Each number is 128 + 24 x the weight over its row's rms, rounded and kept within 0 to 255. Layers, rows and columns count from 0. Numbers have three digits each. The size before them is the row's rms in percent of the matrix's.

# v: layer 7 attention value, 192x96, rms 0.0854, rows 114-191, columns 0-31
# o: layer 7 attention output (transposed), 192x96, rms 0.0907, rows 114-191, columns 0-31
# q: layer 7 attention query, 192x96, rms 0.0952, rows 128-191, columns 0-31
# k: layer 7 attention key, 192x96, rms 0.094, rows 128-191, columns 0-31
# gate: layer 7 MLP gate, 256x96, rms 0.117, rows 0-25, columns 0-31
# up: layer 7 MLP up, 256x96, rms 0.107, rows 0-24, columns 0-31
# down: layer 7 MLP down (transposed), 256x96, rms 0.104, rows 0-24, columns 0-31
v114 079:157100129112175138148109102154153126103150100161156129109139110128086172166138090136148119126150
o114 072:149190100134138125153162205129075119131143110122094138149128112085128113131103163109138139151101
v115 070:100135164169051100126090130105136161102124149186098142119136119094138127079105185154130132136145
o115 065:132133145111144189116177104137143137127127123089147108120102136098108164136177143142128132108110
v116 081:111154078101127130149112121108150144088138103137110061188142169098128115120180123132149147135154
o116 076:123092120109117162110117138137126114116107120163178098143151141164116169109128166107124161114085
v117 084:120125093098118103133129081112129106124128155120094086153135149102109136131106160133175119144148
o117 083:093136118124105153149128163100107153114136127138155080167165121129148157136167107099135117124091
v118 084:120099093104098102153162115117112128122130167127154092158143128115105128095096111138111118119173
o118 080:137119134146160166145111114126156142145099120156154107135172128163147147134152155121145145088073
v119 065:103104145133140107108126131144067113144148118105150164149074096087158161086149116103101147137109
o119 062:165130146141111129143137102109184135145088133135133169111161126126142100106146160151151118090159
v120 067:124106112106142151133118149147127111127116104138168188128130158127115097141127116107140104144123
o120 061:124149094135096089150162163117084110148140120124121160135110116151126124131153125136136105133161
v121 070:146111141171110127128135121094148177138115097131153124112100137128164142088130099092135152133141
o121 061:171154124075155122134118134164090100145122132108106199135103146162111127094115132142119139085111
v122 080:149162149103137143074145139125124087134124153106153165114121135094145105107144133107183150134119
o122 073:117124082126102083155150141125095116101138106126142116127117110161131120101130110112132093120130
v123 069:136141126106141126087162106100089106121105097112174129115086159125102132196113136089136128131122
o123 061:118137099176115138145101151147140126143176140174138114109130125130142142081113093129145124135171
v124 079:134129102108120139136150127095135165127113149110153139095107108132100134161143146128135065166100
o124 071:122060102156104113139095131127085095183146100165100137168154142127116097145094154150118137154148
v125 075:118127135136137145159162101137118060155147142111101151164134143109145118148130130095075176098158
o125 066:131160156092119103095160177095140192094140106162112129084140090141115106123165098108137108131156
v126 072:135135128132152144143132121122135124132133064110105198100125142173160116150128105124140128166083
o126 066:057106109148128116124092083131093150147155160171117085162146135101072123112167097117110103085140
v127 075:140146166156129136107126155114186153141120105113164120107103152105107144115134127135167148137142
o127 072:174128090090118117139177127147104088125182096162141172120117121160126145123141124112110115131127
q128 090:091159167115119148146127120161077121132106093123150122077125132135132110093121160122089159099143
k128 079:124124175116157117137145154123140105115132132133107111151136145110141108141135090113131107130119
q129 093:121111137116120143225137111150101126125134118153130136120122123104132156122116109164121137128111
k129 097:125166094108146110135097117152119120136127143109148134109092109112153081143166123136083125190105
q130 084:114171124121119149165139190126118131134182089129154135095115111134139088147102144135119124110141
k130 081:157099124124117152099109120161129104155144129151107121139144172166139131119122117094095121114139
q131 087:146157127086122162183138136139071154131141085139121128149141117149160111138129107165070139144076
k131 097:126136110104147118149099146137126097142134089115177139108113132149125095145182123143108109161117
q132 094:138166118148076147134136129119115124045124135096145134113111148129154081133130139160132142102143
k132 086:111124091132152098167119117145121111117113110101130143137122113122137126118162101092151137110144
q133 073:121152133070129154146115159151089149165127097115119156129149108151141123124097102166156123127089
k133 082:132132106092161130152131131125118103138131064147151146151128114123116124174146135101114138154144
q134 075:114112139139092104096078109163141121118103164115145127146109139111125138089150120067167113125104
k134 084:107122140171101123094148060136139158099126136098118116171146139101139110137082108066117126112137
q135 107:096140156134138173145120116132147138172083111138128090144121127130088122136160101133148157104138
k135 100:147139126135134141146130153086115139087154173117109112116139140114110150081105110164107148106129
q136 102:138125185142107150134117145145153122150118174115133091113110137150077100084135086138132149108156
k136 096:128118135145125107143101109133123119112136144119065090124124155103102182113109105085107154085136
q137 081:144155123162109128147163119125089094047160153078089138108127129106141093123132117160112130134144
k137 092:132147073145165123116095142124103117165144106126143127106120098127130171108169092122116125121141
q138 075:091141108115109167130105132069123143148136089173168116172155094119122150130161116098108144110123
k138 119:122121154133114160160130161129125107137131141140123106126133121122148131121119133154126192117113
q139 127:137174091084153148157125167102107172165175135154141115146148112122116162149103107144127149118110
k139 090:128114166132122126127132192106122098175135129127179159089121115159142116157156148118132132164103
q140 090:127126181156159164127142099154150174127143117104137126141153125145075111085160141121127115125096
k140 095:164144079165145169159129142115124145128200106169131130136161101175097166143114122143151152099137
q141 086:117158145125127089155139159101133161137159142127140164102123104132144105139095100123130123110137
k141 080:108136126152173118103096155105127144127128108130148107152155117172131142137153123132112104177149
q142 083:088081084099123105171116136129124155115131147097114154152143159146177093133117135116132137142159
k142 081:118139141120133136139140100114149133133158079132118128146098148140118153095097084148072147158139
q143 069:122107127098121150125109129099128152141121133168151147149150135121054123102117126129135128139101
k143 076:148119114156105148111112132101124186173127134155161131126183103166086185099144122110140120132132
q144 078:117131129124133140103133134124105152162130108111147157121106110156114145177108116162124130106151
k144 078:116127151122117161147104123098093169131162139117142125078110114137117114118129102146118086086098
q145 079:109108142109115129171159137125160098126122102156116066133176133136098099096120152107107136132136
k145 087:138149133128138145112132096104128147165085131124158094130133121150132209116120095114130121159135
q146 080:119163135152105145112132106189134122070129145123128142097119131132125096106131140151106078124135
k146 082:096129113100135161145140082163111119130155109164157148111107112107148134112112107168149144125114
q147 078:122081144132136121139143153080126089115156116142090127091152132154175134152146090099133123107117
k147 082:130115156155167100065132117149150130104115161083107116123155136134132124160146154116105127120130
q148 079:169146083128086110125139145139118137126167149125167117096094111141127127154105096131108167151125
k148 080:126069123125124116116153138111148126142152158140125146127060130095130064145148158146154064128133
q149 089:166130170155131076134118133098122129126114098136137160127125114132121145120075152131085104119116
k149 089:072151118099133091169129159156137164111123072155145124153113166087152186140112128113126097174149
q150 077:182138127122184142129123103127131091147103139139090130099147120070110130144098146126113123121136
k150 078:164152114098104124100166093118134097142124108168107104104131138130079103134150127168122146139133
q151 082:074120126120131143133141130123134121130145160150073133089123139120140128155131097092135155144143
k151 081:147096138152145135064122138124114096135092171112093126096139131140132104151109126145117146160118
q152 075:084106106127120133103097101134126136159113109125181130104145121147113086127113079110096104164136
k152 075:100096161111146137157123135116134121174146119164171148115132155118131105124119167096097126119141
q153 086:119089165141159133136110154117130169206141132139167145124092132101142170110080142121087155131108
k153 083:107106139157091107096113214132155154153132134136158116117121118151107114106142119109096116117160
q154 083:142159127134113124133099149128123154131138179124119134173114130131155128100117111127163136109114
k154 081:130125141145094124142104126130147084121114091102101120156097132080130118165090126096082161119149
q155 081:114149167155112122121149163146150118156138133124140154096114117112110127148090097105131147089107
k155 079:090098143146116114084112139111161148130078150101170157101115130153123099161138131122115099137071
q156 079:123128090121102130116114112137185117102161155119135117131066127107093136128108121147130131149146
k156 086:106123146135115154167126120132123145173165158161095123130080135084150114102102130151164074094106
q157 078:161137137125087116101106146094142124099128117152157140131145152148130177134107121091135157118111
k157 082:117095165144100108096113157150124144134099132139134146140133129133132126138149162088159114138109
q158 075:098102109132091142146120131127116145114146108130105123095093137127137130104099146147117158130148
k158 077:142107103154155123129106121125128138126143144153157116102122109139100119101150100124120141129143
q159 084:141112144111142104116144113149140114110102140108108150137165146135148163121141125131135125134100
k159 086:162118149105124121130128105149122155091114119174093109135182144139146145154152134096105136157128
v128 071:119115153086133147117146123174142112163138122112108171093139143161095145188104101117124142076087
o128 061:137154118138060111133096098096116146141160152127171112150129134128148105107128143144113168149109
v129 085:173146107137144151113099117117115158113119117102117179156116117141105143085155147118130157166136
o129 085:067115129122121107148116170121103122133134134148154112098103119116156107161126132124119173117096
v130 063:122144114136067160169118129083148140112110149128130139148113125125088094095130120131083169126149
o130 054:111078114145125147155144147093163122126127103144087123067104109142142129121143119126138133104115
v131 082:126137133130129154137094124139133136109128147140136140082073155155129114100140116080128133085039
o131 080:180127138113162101074132103136142085146110123100103173182160125127134120102083156155139118115142
v132 078:100109143140150111130178147161159124101150111127116063117123153125120127109114100145111119113158
o132 070:146120147130129133131120143124123152171119112132147168150166130145148112140121179096144125168110
v133 068:137138108090165143134127120103148151141099111136124151116136133179105126120148186068081139111163
o133 062:136139110153156120147085158162153144126166126097058115151059081122174146143101132097140180115145
v134 076:140106169133148116147126140150106124130123118140102175134071132112108141164144131063157126114103
o134 068:126133116153130086088116099153142090135086145116089136136146150113138103095132165183145146112127
v135 077:125125159108148147148189139146121121091124153129120125082128159132101123117133097117146126116090
o135 072:134115168140100117144092131115124165154153110147135127097101151126138097109121162145156140115147
v136 074:132081136138097154104100126132113096130136110162142146103130111145119131142099095138118143088111
o136 074:117163114116134107107149095112114124126128136115142151128162136129123122144124129155124128162094
v137 075:109142127045124149135131155134128097119128177125099112106132160147145145162169148081129119097105
o137 068:134136137163127103158101081119136127129180105151093160149083119154140136115110147152128157135133
v138 074:116144110115137168191167126135125110104103144144128139106116149131209106114097127154088180090077
o138 075:131089147128158090074132077136131114105125117129140169146146095160084152125132165118152108144123
v139 091:094167126134121148159090114134120113112125178174127122073131107086134132074154104134170171097102
o139 087:150127152093137137116178176109110134102142097123116138091120180156120118191086082127101126148152
v140 072:156150167112108118121168119168121120105140121178096101146123099133147118110107154125153139093116
o140 064:111119113148155155123136124093129142146157166104120143126158135161151119145130138108137134142160
v141 075:106121121083047119163117121132100093092120169159142138148156160131107149140123116111116147164114
o141 070:153091118151125140138123141122164124173149125115146097101049137136110124109130152171157109108137
v142 077:107084088131104110142142136131144126111136118115127136122135136146120078114100122165085144101121
o142 071:099118121141113117132159103122126151123110078154149130118155120158121182159158185095147131179095
v143 081:150105151076147132124133121084143136146127120170120103120162155138090095160140112138149148181148
o143 080:113182117125120142132120174130128177111148113134155115126087090104138129130094094137111126141127
v144 094:112112093149119100097105113120141141152135110113130123073105069128085125096155144132107104080150
o144 094:127137126145133121154123136158147088128079112158105100120174200149163151175109157091145172149128
v145 078:131097110183122098090151137119109109161113091091159134144142105141130095111112164132100107148159
o145 070:109093123139108150144121106111147116115146131128125119152140094134139143131161129084127109140144
v146 083:123159106122086132125102143107139078130133161146133090130135144128171125093138144128131166163169
o146 076:128155129135169111147177145143133126085131057127163151116130113136110121164124113094101122155139
v147 083:108108121140157082115095112130158134154117111087154103175149111088105143133131105086122134147169
o147 082:135142103130127144127096172116134106177115151164117099153157124122126094153138139112133116123117
v148 086:131102154088125128119118117101108118109112089128147103099133124160144161106120162122142132146142
o148 084:143109117153150122103102106178116123147142173133113178151083125127144106145116142132161118136113
v149 082:143135099067106151146146146114146148175139110100144153119127159149134163175154141114088148086171
o149 082:172133126123113077108110121148151120081126144106096131143086097124172114084097135110155141150095
v150 083:129112127113130119101122143129117147113110129122160126166121138153136119107101153142078156191067
o150 075:140136123133125165162114113154105144168156133138106142160078109119101129127156156093149134104175
v151 066:117168114112150115168214116145122144123118146153126167142142146126093102121121130118095138120080
o151 056:139103156114144174096125179091143165134190121104101119105149095117149144115133104108159147101132
v152 087:130123112145145159150167108111117101131131088137121160117134098124111135112121134107080217114140
o152 077:118151112113110087115111154143093127116128124128154116109145127128119103166122141135136146136111
v153 077:143158125081111137132169138150168148159132095127126111149110124135131141153109144151122179078139
o153 072:142145137140091103130134098101118123096129153128136134128155130136137105122129094088151159166134
v154 074:153123130117157139143192132140144152161122113141130137191099176126148098148116111122107133150117
o154 069:134136147090155148099124156123156147122156141112098132157161068086115130078132122106145139118153
v155 078:110107136083137135134100127119174157123134098126137113166163113125104131092119127129130095106143
o155 074:128150103115100133129130153095067137175157176157097129139114116146149118143128111149101142137103
v156 096:136103118152151139121104118091148141164140109108142121148107155119057120148132075120099111121166
o156 099:135147115100140131112159158119140110121119118139113118117215089125169120113144134150124099126075
v157 077:133133151138141111082117112148159140124148121123116129141152112129150155153086132139171075117117
o157 073:097121089161076132142122132125120164149105167136170129147129148125068147131129150140106177132134
v158 076:139163133107152126131132124168160145132121142116100145114130163162122139153132127108149101107125
o158 069:128098145137097123096134124094159145154165127081102103152131135136166116103123127147137165105093
v159 101:139104101130122129080138133088162146163139114110141124174127143141074133176133103110100132142171
o159 098:140159098098102134142133128148107136115111142132099131129167114097170126120135164140140126128090
q160 080:111101143109132119121126138133142132138106101130158109143121135146126140147136116106148090179131
k160 100:137108091153184116126141129116140116088127118134107112093150109128137103165126147110141123101127
q161 085:130147115141120107126157130119099094093129112100128161110118123141144118151130146131100105102126
k161 073:104112174144096141130149129123114168145114118117105099150131131126062108138114122121162097087126
q162 077:133139169105124095121127107084127109110112165121124186120126101163118137156114146106122156151170
k162 085:146090145162115094173136146146150149128130139088138136147139157128122134138115101128127114099147
q163 091:108133116104130130119144119156125139155120107150142099135131101103171180126107111146154136147110
k163 095:150131124136104154131147137091113127134133118098137073150132120133106145164128152156092146141146
q164 115:122090144133130125147108090142149158173144147127169101136140139130155100093133101134175137111128
k164 090:127176101102134145125156154151130156100131099156140135140112107146113132159127112139143139152115
q165 091:096121145156115129076097114125134152073107152107127154118135138108123080135099116079141121127146
k165 110:167117130134087130143145136145164138141145203121126110122121196174132106119126109150156114105137
q166 095:139105168149171098074099121102115140077112163136108143113162124117097100109116123100157101142167
k166 087:149084116149109112170140124131148137118106161111115159115093167130135130090091142162114095110152
q167 094:122169099098116130171153177143103173135139118134114126117081112136139145137101145131101143127127
k167 099:150137128136117154103105122091100139142158108098153145097138093095126121152128118112100166093141
q168 101:092150157127155120112113131119120129105151135142122101149161120103090096147137098097202106144164
k168 117:128108146155072143167168159139160134130105173097132128112119169121155152074112133134134140112103
q169 103:127120135130132167079090089160126120123077138110104155139121128132106111108154123091134126137142
k169 088:125120096154131090125141110147127116152100108138108123134070165135131127100139109128138109155201
q170 089:136178092114135113175124155102139133167153100136150137093090136135148144159111129163087147108144
k170 141:130149099099133172127109138110092146132166115150146116135163095135114118162127117136118156128117
q171 121:113148118106142127127152174136129160159167092182166104114114139114149156163121119115128139112092
k171 073:112152158104110141142127142111126141147204116134176130139128113156125119129165127156151141137090
q172 089:102114149082081099099136121099127075119122104153110133113106139139157079096104150175138106144114
k172 089:129078161099107136112149108122130158111102113141105118103150096145142153196109151129170121141158
q173 090:078116108111116127104101095161160147161078175140172144149130128120118094114148127104130130148093
k173 092:123119098126108117119144119105134104146119167183152120150138182136078119139130109135164129148105
q174 087:150125152114143125145137088146101147154100103118090134140116116144143143111114139154116113157156
k174 091:109102108138159181183117102170101125120101098074108129142112123117117147105089176108124149152127
q175 085:113126121147171118115173101154175129112105104127094156117109141130119127156192147157122072136110
k175 086:125132095115168117191145086161155115130088150140144104163126093125177164118170132154117113136093
q176 091:115155116144111087138143154179146141135106135148098122126152127123094089120116142091199117128171
k176 089:087130138148125099118137138177139116153073141115116137114159139110110110102109148132124159089086
q177 076:120125175121135109141119090171147153121101052140122108121136151165143130158103125163140143167146
k177 071:117108144163125183130129133170102176137103128109141097173141152119110115137120131117112113100131
q178 083:147088184137107129101133148141156117132149084144133126139120152080091129154150130145099119114131
k178 087:127120121131122093157118163155136158091148159180159084114158155166165165154110106161145149116135
q179 091:151126123134111161138085178098100181138169128183152123146093131098130134146100114086151117135138
k179 091:104107187103100119137117143133135135149208120119147123149107118161091120158128137125146130120123
q180 093:153108141108133143121111092160157154129124152117147118128116141081126137139087095133183089129115
k180 091:145123119090111165157148089130136090128106154146083113209157174127125127133105114129117118119139
q181 082:174133084109106162132157165119111138133163160168117156093078108122131080115097110099170078142143
k181 081:137098139096106089137123129154134106185125082128117143173176109164109129152093128140138110073141
q182 091:120127130112123124134168128171120104108100104143125138150118165181091119104128158144109147133141
k182 093:124157124168135114124128120130128143100122092122138110088122134117063168130164119139145144098099
q183 090:144110176149157083134119105133131116112113117118131140131112141131148189125123169118091122133096
k183 092:126151112121141163167134108128165110098103139125113133113112115120169176112101165114103168175120
q184 084:138135106090140107146109165123135132102117156105114117130119166166093086068106098113111083137128
k184 083:145119139144145102097131134133140106125117082140119098123167106152061121096097109144105105114081
q185 098:150138125144132146119159151185116123134149120120130131112104106087179140117115119122147111116118
k185 098:147134092142156143142147141111130126166121117140099103131141128097142143135130153134126130115114
q186 092:121131113141127105107149101115174108104135134126136124157132147157158197113141121130140174119112
k186 090:134130159116158148110139102091108110113144137115134133120097135128128119126144062113101101142148
q187 084:131141139146154149142142111126136121120132122113129106161096104103156153135115136101145104141116
k187 084:159142123118118120113126146133134133184099082113136152120119071092150102159108113144127118149190
q188 091:172109160127151153113144144157116119159156133173175140139134130098134127076127149131120120098132
k188 094:148137128112131097132090124121146098161200087155116164110100118106112132121166142119105114152134
q189 088:137087139137089148147131166135131120100172173135190127146146147123132158128097099086147127082131
k189 089:134159153095103135124096191049135137127166159161119136124142182101150115147128126098142096132105
q190 099:138123102143154133116152131123118158123159109113157142142174101146123118140147121140113120086176
k190 104:161121123142154131096096128067103097104138099090158183110121127147108107090161154120070085140161
q191 080:075144149135139149119128100147140127149113135129132103125159142112117152097121097133162131145094
k191 080:120113171093114164148165138078114123159146142149119116092125127072152125068116170126150134150109
v160 087:121135110090077114119108114109096142125134080105092146078125125112106117072119138141144067136097
o160 083:120133099141160107155106074124139108147155142098130108134140118122157115104109107132136107156119
v161 077:131126085104109115162118113133120140103113145106140161168145140112107145121145118105094124143091
o161 069:159128153116105116084134167136143150174195157123149125126190153150134135146134146098176068115118
v162 086:119141138126119127137144127137108129135156137119122126146106115147163152081153142107195152124097
o162 081:168124102126151148118133122132127072063131157127069150118133104161127087101144150165092127110163
v163 081:132099118155110128167129106131098090101109132097121129134146153137122159128144120149109173123111
o163 080:120136129164115154133156138153168144123140120146128106135110155140119146133136128114116100134103
v164 080:137123146090111168122144167113109177113131152123142135162124148145086125121134123116177135114100
o164 078:152099129127172105128130134144132112172110125121121157092179132152090131126117194173159082109145
v165 089:118121170101122114141167132153127089157138098144110086120112129151194145160106141168125154125149
o165 077:095114134171124147156145097156135117114113136098112102168118118117074138076122137136078149094138
v166 089:151136114130166129131145147134124118133118156120126181142154139099103100164145091125151140080089
o166 087:110066127149137117130119170130111131174160112140137132102145170145086138150104171151139123092137
v167 085:127122119092160148159152122142187125137139138153167140149128143142130108139106151159160108107142
o167 083:125130086154085147153117117120105106080100131124129143073085177126149079112128128130092148127148
v168 089:124163154084119099147113124113120139140140145111143097121080137165135134093146130138126103121080
o168 086:150116110149124105141128119133127097075123148111106161086092161114147103097132089144109100129144
v169 086:119160144130111145095121134152084145111156105129099139141147132083078130089140127109119083130149
o169 081:154149085095147104123098140114126165125164157128134129125097051141129151130123106143132134133148
v170 065:154133128077128125143121119139122118104143152118094137121105104097136167090164147100134155156126
o170 055:153137110139168157096117129143120092112120143131162183138154076140122153144120136155108116129131
v171 093:131113095150122123168118135107118160095117124114106126133122153146089132127169149121104108184134
o171 091:116128150116160126088113109152178109117135127150135127123176120113153165124123147107160109133097
v172 086:125125167129139165124151121137119098120139130124109151119119109164142134122125120108120102116112
o172 078:110120129139120097145093145152112110147071131133165127140138132087116131127092144123131157132141
v173 101:107148139103137118120090139093177165156142148132167125114106163107109140102127134123172116118120
o173 098:108112126105138115130118087137092104163122134102099156095117127136154101130134137177136129086141
v174 090:151111124103118085113144143104100138117106145143098146146105129138111120173094175092112134150097
o174 082:128179174133136106073139161146130125125164104130116112098156127133125124099135160103129092173168
v175 095:129143133131127106123112138139120137134125196138128172086113161101128116124133115087126089151081
o175 093:156131103136147150083140130120116140088225143106123077121110103136128154106138118148148083132126
v176 089:076122120155155140102137136136111104154137135132116118120133109164155137171149114119087140163087
o176 085:137161168086159125105119135140129122133131081139134068156140098149099116135124145123159136144132
v177 094:148124136125140134146161131109105112132112128118159128173129143129130112156144144137112119109091
o177 093:151152099110121117138126155124115134067135127125126130081039149139116095121113102102122131154174
v178 081:099120141124176126133116136137105138115130157143124129119095143165102150148099172158117102126136
o178 076:117129132129124087096134097142134101132146120122098076089115111119117165083109129107114110128120
v179 097:123145122116159112156061127126158146172129153169136110120097142103125126135151145114166072165104
o179 092:117129150087142116108124131144113119121168105130121111082107101109156116102112108134109102093177
v180 086:127124116117120116143141139154109136137141109164120134134126124114139106101130136095141077150093
o180 081:114136128138123086143125099115170121088145108102138088142180083147167127108116102107139113121153
v181 082:107099117135117095153136136106144151101104097115107116179112131164113082110145120142119143148143
o181 072:145127171168136154135131184159127106118119147112144133132141165119124171144149092106125125127099
v182 093:101124144159141102160113143139098117117117114124068107112139121133144170129157137192076140121140
o182 091:068132162134129117140108096179171101151119123143134092174109130130122177136101117100109146122092
v183 091:133092101119152125158118132151128120103130133137066136132158152056119151150147105141095110140116
o183 088:123154155128109115140151132118164142175194126145167102145124131146164169137119122121137128113100
v184 083:111090134166154132130112128117082127097127116098121128188159118140077157158161113151094152118109
o184 081:120088132109170115144103142164164129181107082168164108093150131151082171149138117124132140136093
v185 086:147123141119122094162171127108106110150136125112107109111155140115113121106136114135191133108179
o185 080:117136106137168157167145133117133116119127101134144152103046109128123139140140104163080107096159
v186 083:115089111156095167162172119125115133106128068109108132090129118145104142111158099139131109125095
o186 075:115146123137158125158111096135191119119133148120133092137155178118113116107119100118155085118104
v187 102:110155099122196150149139128125127122112119119087117143134154124101110112159150103160115104099133
o187 099:161104100158117108157116186081127114149166102152148101109069115158110131128125090124124133120115
v188 073:126148121136126138113130120125136138124138069130159102124109063135102091106126176104129145111166
o188 067:126153135056119098091119125122063130118103134117091167117120105086139134129082067094114137120162
v189 086:142176091125144126160112113142127123131151135118139123131128118149120116099155126115134090103156
o189 080:159119096100110134117137144110128112083119124144140142101080128109170124176118080089099124114130
v190 114:135143095123172126084106121105145115152126118125151111151128121149132141165157087132127167093084
o190 111:154112127122125142137152189131091111161114109144100153116114141142089072157151153153119148142147
v191 098:151139141156145134116136094115149137125130169113117114092126131115153162165126047138136135112084
o191 094:149082127148168131164147119130141131126122087158172086144162161118107110077178159152133119130122
gate0 104:138144110141087121111138120160150103094112154130141088084108118123142120136146145140135125098108
up0 106:123141119168128141113127108100111108142138155127137160132136127140154138127164172113141179161097
down0 106:114174128135156101142137128112125142176081130144090183139146154105121076126109158117089111165115
gate1 105:094173164165160142116159161113127115158089121123116120121118122162138078127101134113126099138121
up1 104:128137131134120121101125158129129116130131091089137090121118153129072166096132136126140121119082
down1 106:177105134105118149079146114100127131191112143116164147147087135103196120138151170149116149179132
gate2 110:135157122130139132148126134143117091117144142123127149124148145139126134153145166159123145097116
up2 102:122122127085132156132127124137124137136123103152108134180133130119105139106125121100070070116148
down2 101:128133111147118134149126133122139153159099073088125129106083157161138167162169086144129114116145
gate3 100:094133181107114141148100130115180123140085114152143149128120139159161110145140118175084094079139
up3 098:144111093151099121126102154114135183120133102097130090112133093119115138171154113088121140143161
down3 096:146172106087103115090168123113149129121111125140115079148177096116122102100097080136137104141121
gate4 101:157151190123156083134096074129119072176097113119127142112090137147168119103104133106099123108121
up4 102:172151113126186185129162131099124174110126163117069109116127136103120143136099154107170136157127
down4 105:101122152102142147079107149157129098084156118106098119114112103133141083112111144180152104172141
gate5 096:072140143119144113127123107140112077134089159107158111178092169139123127069127141107176138106131
up5 094:095167133159095147128135088132096137170155131105150130085112133106076105138110140183125111129106
down5 093:164148155138161141113105093185112174136126143143121123129124143120168139092118132128084135120135
gate6 098:125142149127081120094117146138162144065145090151087127108132115120145130137125120141136124127144
up6 105:147102140153167115129121107145187104128119142137109131101111159113125100137138091116110129131111
down6 101:152148166137133118143128172142125105116086144133121096151100134118138114064106107144151130109158
gate7 086:116111149138135150084132094114153129134132111139116123163115132157092117105122132140148090114108
up7 097:132123132117087117150121162110129155129187075142118114121141109139161133119125115145097089159150
down7 097:099122094104138106124141138101147144096138121190137106123182154129098120163099104102148150162123
gate8 082:159098120145112111151126098134134129135130140124129142136127162131117125067148150150105126103165
up8 086:148053162109134145142150148090085119132138121116162111113147137128116153118080138177093139113108
down8 090:115156146101151111072110122130110155115085125096095110144104091117141123144119129091154144115109
gate9 101:098130165164116127084136121124134120118086137100104130149090137099157094118104106130116102125140
up9 100:109122115164131132110164163158109131149141079132101165112110164077128130114160113114125098164094
down9 102:126159140082141121118170077100106058153129129112088138142161128121138109151132146097101079123154
gate10 099:135163133114139096119149063127132098148110112121108143095122068169113114131139110078109124099108
up10 100:102093140132147100091143114104151141120133106124172125174114136140100132140137081152115142090129
down10 103:102145132139120193161134163125132181112115105149149118139120121114106154113119129134115159172114
gate11 113:058151132174129096135144132107150112093117121113108112157114129110124136119101146137145143098135
up11 100:124136154175138110153124107147087113165115110127166134090173135127159118101152155146115150147168
down11 100:097117121116108139134139129078163118109139124134099081127090106097135091132096095117141131107139
gate12 092:109104124103122108113106105180108124147087139113130120118117157136120135142127138127145116121118
up12 104:128108139171151151132093121112150110136147116171123125091141144081154118133131087083104163172109
down12 103:129150153115109114137153161091196120110154138152139129087117131113116148169056117145119147131180
gate13 102:122124152158141096132142103103151107078111130130160147170121157112099107081154136135118119145124
up13 103:103138099145097173158148108115099160140137081165105178107121148153131139157128131094109140132126
down13 102:124102139100125132136154154144129137144175046143099154133077149131135145081109091106167121091143
gate14 100:089130120110162134120108159146095132167067113148092138140107176161123128121117118118111122133107
up14 097:129102161100140125122146126137128115132159106175154084101111142118120087083090119168134129127123
down14 098:127084151135119091110105133135153132103111140116145163120188154136128101117130141131108098143143
gate15 107:100145157124121099095171113187101110112098141103131125081112154126135105123147104167163148116109
up15 105:117099142166132093140143139105101105115117163149093152113104112123171155146159121107151101128099
down15 107:125087104149125125128133114060133113105115150111131155141156130102188135120163176148078114143097
gate16 098:090145147117123106135162144149125131140099074122139117158096119162115127108131165136091125101124
up16 096:122101152141129142133121156155152151123151153125146110150118145107110088133122123111152115158102
down16 095:127132115098133128097171126105108130158160131152145107148109131139132133119113131163119146123099
gate17 101:127126130147071117095121111104179104124114113104128124131126150180152168113136112130123153171124
up17 090:129141119138090106127113102123110156134110137118130172135114082080147095086145162120098135123126
down17 090:079105139106111102170141107126125128141165099104090127099099173096116128090123136102066140123134
gate18 101:102103134146132133095163120078119057117111112131137131125106153121149114116148137082121105137150
up18 101:090151144124143132104146113111141141172113141142116112161077107127125095098112166076091107128099
down18 105:112143161186124133082074156158128113142126115124111140108139151152144136129110145148158098081120
gate19 103:112139123127111102120166119155106107148054142136116140164110101136126122138154140135128080161153
up19 099:134098121129136150166198153137086140128111137183117087162116133137096156163156138137132157126068
down19 097:156115105152132148159105132121178121097168099151102076086119118151124179119102119116144140138125
gate20 090:126136147120090138108135112174097092096092149078098128157128117145086118139159172139136152128118
up20 121:133104098148142081126071115133125152118093179116143124160107168151103115094129142150102092127126
down20 114:130130149160100136120092074136104092120091118098151152155107128125099131117132175153121133170138
gate21 101:133122121112087083139108107117138115149095137074151122148065133150115105120088182137136115148138
up21 101:113086133153136147120112097143119102144118090150121105148104101148141118127110074141141155123100
down21 102:127145089142149106120113133143122157118125159132115124157109138130100105171172105130102097145104
gate22 092:137101124141131096164109108123099110103138098077154158107098135164172140129120167160139148121136
up22 095:159124141165154133144126112110137148134090092092129113116097126156145154140131134149125097137137
down22 088:107121107105117130124139114123091113087131162124099138127129128126137185145140147123117131098117
gate23 108:137143147155097153150136098138082116117104105098141165129142103167105097132113163115106122121133
up23 111:103112111122128150128078134152128133141124145136105119122129116151165109125098171085146113110147
down23 109:115118151130130142114129098096097166120123162096135157172124099095092135098083129125151127139149
gate24 097:099166193115132083127112111145165116104130053117095146107157149113119101119119175177153099122129
up24 098:142159121123100134111130135109125118129104137155125108124146125169129145130151098086156118111123
down24 099:129123111147102158125142108179084065118145129105152116134169147136161133130126122131134107092130
gate25 100:069132114114126139062116114114172125136138132149084138124145140121086118096123148109151148138127